Each number is 128 + 24 x the weight over its row's rms, rounded and kept within 0 to 255. Layers, rows and columns count from 0. Numbers have three digits each. The size before them is the row's rms in percent of the matrix's.

# down: layer 3 MLP down (transposed), 448x192, rms 0.103, rows 118-148, columns 64-127
# gate: layer 3 MLP gate, 448x192, rms 0.115, rows 119-149, columns 64-127
# up: layer 3 MLP up, 448x192, rms 0.107, rows 119-149, columns 64-127
down118 094:124122089119107107093132154115131143122089121165138138132133083137134130122137124124137142132114127132149060162089132159132108082137111134118135116114126115150123147131145136178188140148103125
gate119 107:134173164184113130129108141141134160120173127167096128109118109170129147136139100159135111141134143105107129095111122147129158130127095107122160141152136127110143142086158161161151116135114107
up119 107:124086080113116126134107096097088115129105133085129125094124154129101142136109106118138128130113097138136072150093169110110146121117072146130096146098078140137123138169132124160128116120119120
down119 102:126124111168111131145151094133129111112122129121125140113120132146129145117144116129101135098125115153138057137114126111138119106112117104174091138127123125115146119166152103134146104129141099
gate120 104:147132103127150112129066103103127133148125180136169129102163133121126126112141157148134162127165098134135160099128132100117108129102126085158102102114131145136115112133128167151096115145107083
up120 108:151115094146120146109162144173116105150169122105139117146125120168126116125100124103168140126114177169183137122165100123129117111102090118133126133133086161093168148124155105124115132108160125
down120 106:123109076134137127107098169078123101110125084133139129147119132112155087159179114126121137094100121137131146153159153109133155120162119142137113124107116091171158144137085099140160086114110165
gate121 090:106119110107095107134127128156088143120123150131132144102103125112127138113102114146131132111110180090116117136088139146132150110143126142132159113133126144114115158191112168108176117112113159
up121 096:119137126118136139194145141122146072163185106173154141159180133132167166124118125133150170191137139169103093130124068142127120089181137147075177113127145150153120128123098136131128148145148089
down121 096:161127121146147148148122130151178144100126117154098126095096080145152124137144094163101158109137116112118103157134149106175141143140139129156102116127109120082069160102116166118137112097154071
gate122 093:138139146125115111091119123158120121140148128118113147183112116104126116103107080129166145121171096106119128110140126145101113149124173142112137140097106096099139174182111099136196175158110135
up122 095:150126121133143167079105110103153127108117130079112103125131134112113120113136161145134120143113162157106118116152174132162168136153118168091108125119168131127095111139128121131128111156142106
down122 097:130147118175130151152109121185130107112096094160114149132122128143129115109093105136155112119107137096125092082164160107157167082116137146119118094135189174174127131131127117078100145159116133
gate123 112:120119130151125162172134127155135110095156157129136084152136142134092134148188123136121081164163133123108095110129096190138145086126108137136116145141094161111109124147123105163087109123162156
up123 105:101176144099118097132111091122146176118122124095102102163094128109131103118135135150099157060111138121135120155072116116149147156184133103102115163163182131117149110137107153113076183155167116
down123 104:138137150138157136154102140098154110145118142181156148148172141104156129081135094199114143168090087102134110110107156112166120114128167125142088142165123146130170095150137128115126142153143144
gate124 096:147178101099168111170114138118165104144134121132119117113118116102135133118090078150111137146118135137115133159156103108139087133129091122139123131144112139115136142121126108162145120159149141
up124 099:093116130093155154148141139171156084123059161118113138099101092088106115179089160143126120129138124140077134125123090118086172117155106138129137145153134114168149123113108128150151112152150146
down124 103:099130122061117116142161134133099136117120141164122154126151142140117108119115134091156139093117136153102117139103115145115102131147122129106118134148128110117131141155129146088124111143136118
gate125 107:101130116140134171142104127113122169127121145159077135139152093195130158120094104143140065133105129141109101117095112124123149113121124122166146138110128098111137126115118114149173126133175117
up125 103:151105148133116165080132157174121104164096126117144131095117148146124076143113144149162100127148110105137123124111133136091130106126103162123104104103107106111144109122150117157161105084143132
down125 103:167147106126144125107116172136120133135191132154101139159123107147102103124104138122107082204125106132125125127124134155122084057091143111124121160122107131151189127106108143162130131144135122
gate126 101:150126149108117108094119138131125153137057113161107152125131128124144129153164154163134111161124122132129129166128123123113137128102120144141143151092125143129155131131072131161132128131179097
up126 101:172101133126136165160164105117107103139160121129143124115108148155113150128066108132116126155132130144130155107123130107139099136129142127153110119146127112113127137116165122137138084081106129
down126 100:151116174146141152203117111132138110108128137170135164126086117143100166105155147174120099104145102112158140129178122158097118102115139127157109121115136114084146132106096156134099141069124090
gate127 104:159125115122105152116122127095143138138165127111098138104128099152083152117086100139157073173133092098125134123162108117140143102131109137131132106168068118091122120111149126115129172095141099
up127 103:117148102149145148123105143120149137157103130153079145138122079179121085119134128139118135089142163120083102153128132086114159143097122148089126156098149106126149133067082104134128157137160113
down127 102:155118154179143142144099121086101152125152136105157118120125176131115117157128120131127119167149145115161107143167130127103140148135120157112126129108140142143094085108125126062136123129126101
gate128 099:156110096136121120143142156161164117085140102143169133149102106108139142109105130182105132093121103105120158117114160088134153153155127148152127131131107097096103143154127143125119136122131093
up128 098:124099109126135143098115121151171063135097129093128130115089163136111129092153106138159181122124164109137101137087133107081134108125122135128150145114128097129114148108163147121143152074155151
down128 101:118104178099112151127138114117133193174114101200147161142095120180102140148154134148120125189130115127159121110118133137126186113193105109087152153124103108176149090165119143133154132134079099
gate129 092:127115110103150131127089108119132120160078119148085117142142157099175162089170138143111110135113174141134138138142159127171120137092111126162116112125100126135174148133111172112127171118138111
up129 097:120137135128114092127075087097115093125128151167146120125111103136174100123190116133147131119123096108146080140143145117145089169144088124108066134114130115073088136124104103111114104145129154
down129 096:138103149122124122141119132146105105107129150145152105148169149115132141157065130141143123163080148114130150121109111146158148147097173116115086113087096062135106112114157097121095141140142111
gate130 097:141113148099168136117109149134141147100156129136131141135131138186104157131117125116132129138134087100097084134114133156122100118133126115123125134134149100108093144147112123134167081142160110
up130 097:060110103130161110158108131123140143139200146105094142121131133148170100156101141089201083114158102116123155140145079134102117102121121117140140115124142107115123109166075136163114154112117128
down130 098:106109104109108088126122146116095126138142119136164093137155095100128113122123110125140118136143137109127106140143122093115128120097115122132152137131096111170170093121099156124145121121120140
gate131 102:100177093110102133154126133120079120137149121149121140102123138115154165110115128124159071102139131122103121143132088125174138131147117076127115090101120117153131133135159092159129153128107119
up131 105:148144129125125114135100136102131179133113141157124113188093106094146104109130151132098120116134151132143103113165145140186089161153113156159102073117134145140140123136119135149146096140107105
down131 105:105136180139131096131138118106144131100128077109123194158109172097105108130164169127103166103110129099141120131129161126111116129068136147091116151187161161122120145131130142147135120121171125
gate132 092:099121125093134132117140131136144133120126095152146146095153093112133119102129104152066147143140134068123086106123151135079130167093130165148141168098170092119139098132139164114128123136166117
up132 097:121171142148118136100124131148148093126138118167116146125127120137089135105132150120161114130171132173130165160160157169160151147137121159143123131150102106105132166114163114166100119172101123
down132 096:133133122115156127112136132133152110155127122142119167113153107164127101131136138158098140175127144105128139168131137149141164124111099136132164110122079104079139103138126151118115162120137094
gate133 091:088086135127181161072158146178128110147111134169161132182153128118129141157132114139100141141106111101124145075131134118142112067088162110136132102173134148144174167136144143108105120125111166
up133 094:108119145122169152120151058127154121112160105148167105084089143134115154108108200132104079111104134136141101132133112133114144135105124102115107065133112146131107144124117112158122139127127146
down133 096:107159135095124139153142105135108131115176114110134081122135127136144121109112124153164080116147097124104107136109107131161109127165147157142091114119125117137105097147128146136153132078099137
gate134 104:168120097125134148149125143158151139109166181096094132123139128137105140181079141185143112165175162144107138101132169115095140121140119142140171133116134147100096123122129160117081144112169138
up134 106:162173133132130117148157099097109151145111140153124114125077096148138116145181091068158155090167129114093118108083179131137163148136129134120140096088163076106136117149145104132103107167132121
down134 103:139132058132132112151127163137152097117136154142164099138139121091138138107106119160135102121141115138111154137131088149163173136097155127091151108144136108143121151153133100122119109108138113
gate135 095:147144128142159093115154144106116115146136157156111135123133129139129091122138150165157108136114133107095147126088109126133149145161107104137138146144175186122106134142135127162125146132115107
up135 100:136130138125128122132111124138074110128175167170133121144163146136147156100122113150142120109162157100157153125088149100158140164178124178123129144130117145078105140143124148149142146110148111
down135 100:140076127124166130134120104121139094144077119156113162097124123156143167147127145121072098137136112106119128155147170097135155101097142112115105151120145094102164132145123144126149115140140166
gate136 097:133137156159119127098128178138138128144089150133076113132113108114083132105135101120167140111113103142127108073096112146116136155137135105105096105163112145138156101062140144129131093117150143
up136 098:162080154098128139100082180133118117142127126145135141122182158171097100156141139122128128130133129127131116124152097102132111115128123114130158116127084132136141123118127134123141152119118080
down136 099:167109153136160142144129137139131129138126098150152119156155114103074138123088101141098129094117148174177109103097103140129149161136108121170121102136155123061129145157113119126152111143092081
gate137 112:154150115124144093149132143180104150158139113119188152082097160101125107153105134108105153119122086087105133129146082138125134172117123126120150126095145046117173119144127128141168121149148071
up137 112:136121127072167114140141130129139094156104109158128143130157128148121101098119113141118149128158156167081126126144124080161086107113123063110128125067095100135136147103119146136191131117111152
down137 107:154145147127099105116129114093151124111115158133113103111127157167105128099079116106105116135109116122160164115128107115145139151193144151127122126111132135130161130175113143127122115130145105
gate138 099:106111121137157120108134128092116079130073139116151122082110108149093137093141155148149146116091133119117128119126151127116165129131109162093144134148143116116095096103160095103132128154140165
up138 097:141142128160166104141130119137126112154133165106149157076116130143081125083130131106162126087093107095125114124160151105090110140165124115125143117075140131115126085134104136115103118162117110
down138 099:122101145144131151147118136098114143157156151117120149127197105098166139148148152151118102164093134088102124124094165109167104123100059151144109123123113112133105108078142111161123133100144093
gate139 097:117105108115126168188143082110082110116196149138154166082150139146140148138151147162102127120148168159126110116153124128130147133118106132137147142126099147142110133127157117113150176136084099
up139 103:159106130098125117143120125139152119113113148123176145179158122146135134149118138132101138144139132126089093147156147099111124067148137153151111137110162110103123139156132088117117133165130088
down139 103:132123134126099139084132076110066121140154172123113129128149148126141148108130114152141080147111175132117124117107124144138138124100123101165132125129086115157133122135128174149130154122148153
gate140 096:138145116135104147111110156135120105137104145108143140106120126178091134142195097128140140145111131115144134090167136166131097113098123159136132113124121123090121172089150118110149187126107114
up140 098:160111175156098131111117183132168114153120119124123125124117118160123120150183134070140154096154136159169152092182123171116106098155142156136154127173139149078091154102138095115122169107127160
down140 101:159120099141116157157119146118145170163144134114143097101160106098154134142120132064125129098140141152172175145130119153148111154141158150130171091151133143123095101142129112114117121130123158
gate141 091:141127123133110138135147093163113161085131089157152144138161135163139168090110179168138134175149085133162122162103125148131110125141127080115147129141136122074128177152128110146194102142136113
up141 093:107160109111161107123147095160167089147169157111149115152184144146125121123122106133151137108159151161124086107092171155109126146102182146103130172145120137120144127142131093113125104133142121
down141 095:120150143122101135147163155145143147147107143153125148114117116153070163106127140112124123178218162085145164111084143136146090140092149137141149144130128127159145147129144119143152131154132170
gate142 109:134149128156126151116108149171129126112143127129137138119130093131119111118094086155130121109105153130159126134132163104150122080141115113117099116127112113143129184134133128130143128117113124
up142 104:134110155118120087133173133128146120136113111131181089082181148119175144157142146158121171118115066131159142137148083133160146136126116120141117138125106138094119124128129168138155136107139155
down142 104:128079114129143095134119137092133118140124124070114079130109109164152105123074163150131108130141123160123117092120138095161128121193113179111135131109131144092159117157137087106147107154116111
gate143 102:107141109183102135147131112155136163105114160108120117117115107097119130164129152146126136153101166153109139138151115131147132101143098119133096136077148119123161155144156113104141131125106134
up143 102:136167109145147122155149125126117141105106155133123157152112130162118084156117080100176109133183161124130117129120117161125110100150155099078106110098143110095103098114126070125122179126138127
down143 102:128123186091142092162142139143091103122120103132129137140139093129163158100087083134131123131101125129116126131119078087093125135125134141124101117140081113140108146156133133124136151144089147
gate144 097:112133099131130097107150114161128112134105124120156135176073118098074147137144167164153124107105109131120114143124146107121144094138092134121155141137135117140154160143158152127113119191137125
up144 099:147100112136175144149116131154164110119089062158105117123101166142106141146103138102132132129125124110113116126152125107082076097108145113081107122103120149081112162114113101132129113128149129
down144 098:170135160144104128111161149127122154112126132074111088118143138147153123121090167147132170133131146133128151146148155140128106079155159087154096175127147145100121103138149126132138114094138110
gate145 104:129139151154113121121157121091111108130118092137109137120134159180140161119177159120100117113125105133129100138151081165077106088084111087120159141109115152150111136143166118138138126127129108
up145 100:126142136181145169101137102120140131094087111151098139161098133158138122129106137096130130123122143110155105167178144110166113089101131158114114117099123089189125160138166125122182108112104102
down145 102:119109145126140112121123148080082147068171130082099131139159133126083121134112112165135136126112127145126144163116125075104125110116112132164118130163079104096094145130149124083143138074130080
gate146 093:135164130119127098134119107114115118103126172086177143124095129092097153137112149152124143114125111116129125120116113113177150123130036120122078115115117100140094130168149142129111068204114110
up146 099:141155172123113137108101121104134128097127117148084121092078125134093137089091156139152140131118149143129142077104115108157128141111137107102124153135138081148110197123131089082107112126124115
down146 100:162145119112112127139113112079112123079111144124106135110095156084141126099143154157168079106097122151128126111150146116117142112107141133123113080143125154074130137143131095125146111162119130
gate147 103:127120119174129159146094122117139130123108122149131116120117112096108128156133121127191112090113094137107124153184110139145106117163093122124073100112114099148122181144143131158173114109141132
up147 102:133142102168152123095093108105136135153125158171081146141154079111134132118152146079163137126109135119152109110107117121176029109139118161162150119132154137147133164126186159123107150157131127
down147 099:084119119093121116101137116164134081138112077131150130120125127113103122149148108151098156127152130162155125136106120100071168123114145093080089156142110165153105151165105160125107134107141102
gate148 111:113162082138125120136119129145124111135135135157127134114112137113135159151123136145143143116117102060060138139160111145146154136128116161119129090155095163157137073137093139162134173158118113
up148 108:134154124163113141146151175144105116135101130158143155088105106129169151093137114090146128139133125123127124160136129167153142144116106139078093123132137158145113163095094148121078141165099100
down148 108:141146081154121139141103123115093120074119150144112140142093122115114153151148126094133098110106173164122150094139100115142137134120141120139086187164108116165129085100117107117118136153106114
gate149 090:128092126156121157101118138091141150087117124113117158161142086163144174157136119117163121133109105111121087075125153131102121114129145152168133130124110091105143136100141154113122118135061104
up149 093:121134133145124116085164134141120154153160149132061107133110110120095133085119123141119080134128122086128165115121137162182118143111144087142108140101139133130124140109120142094090171195117103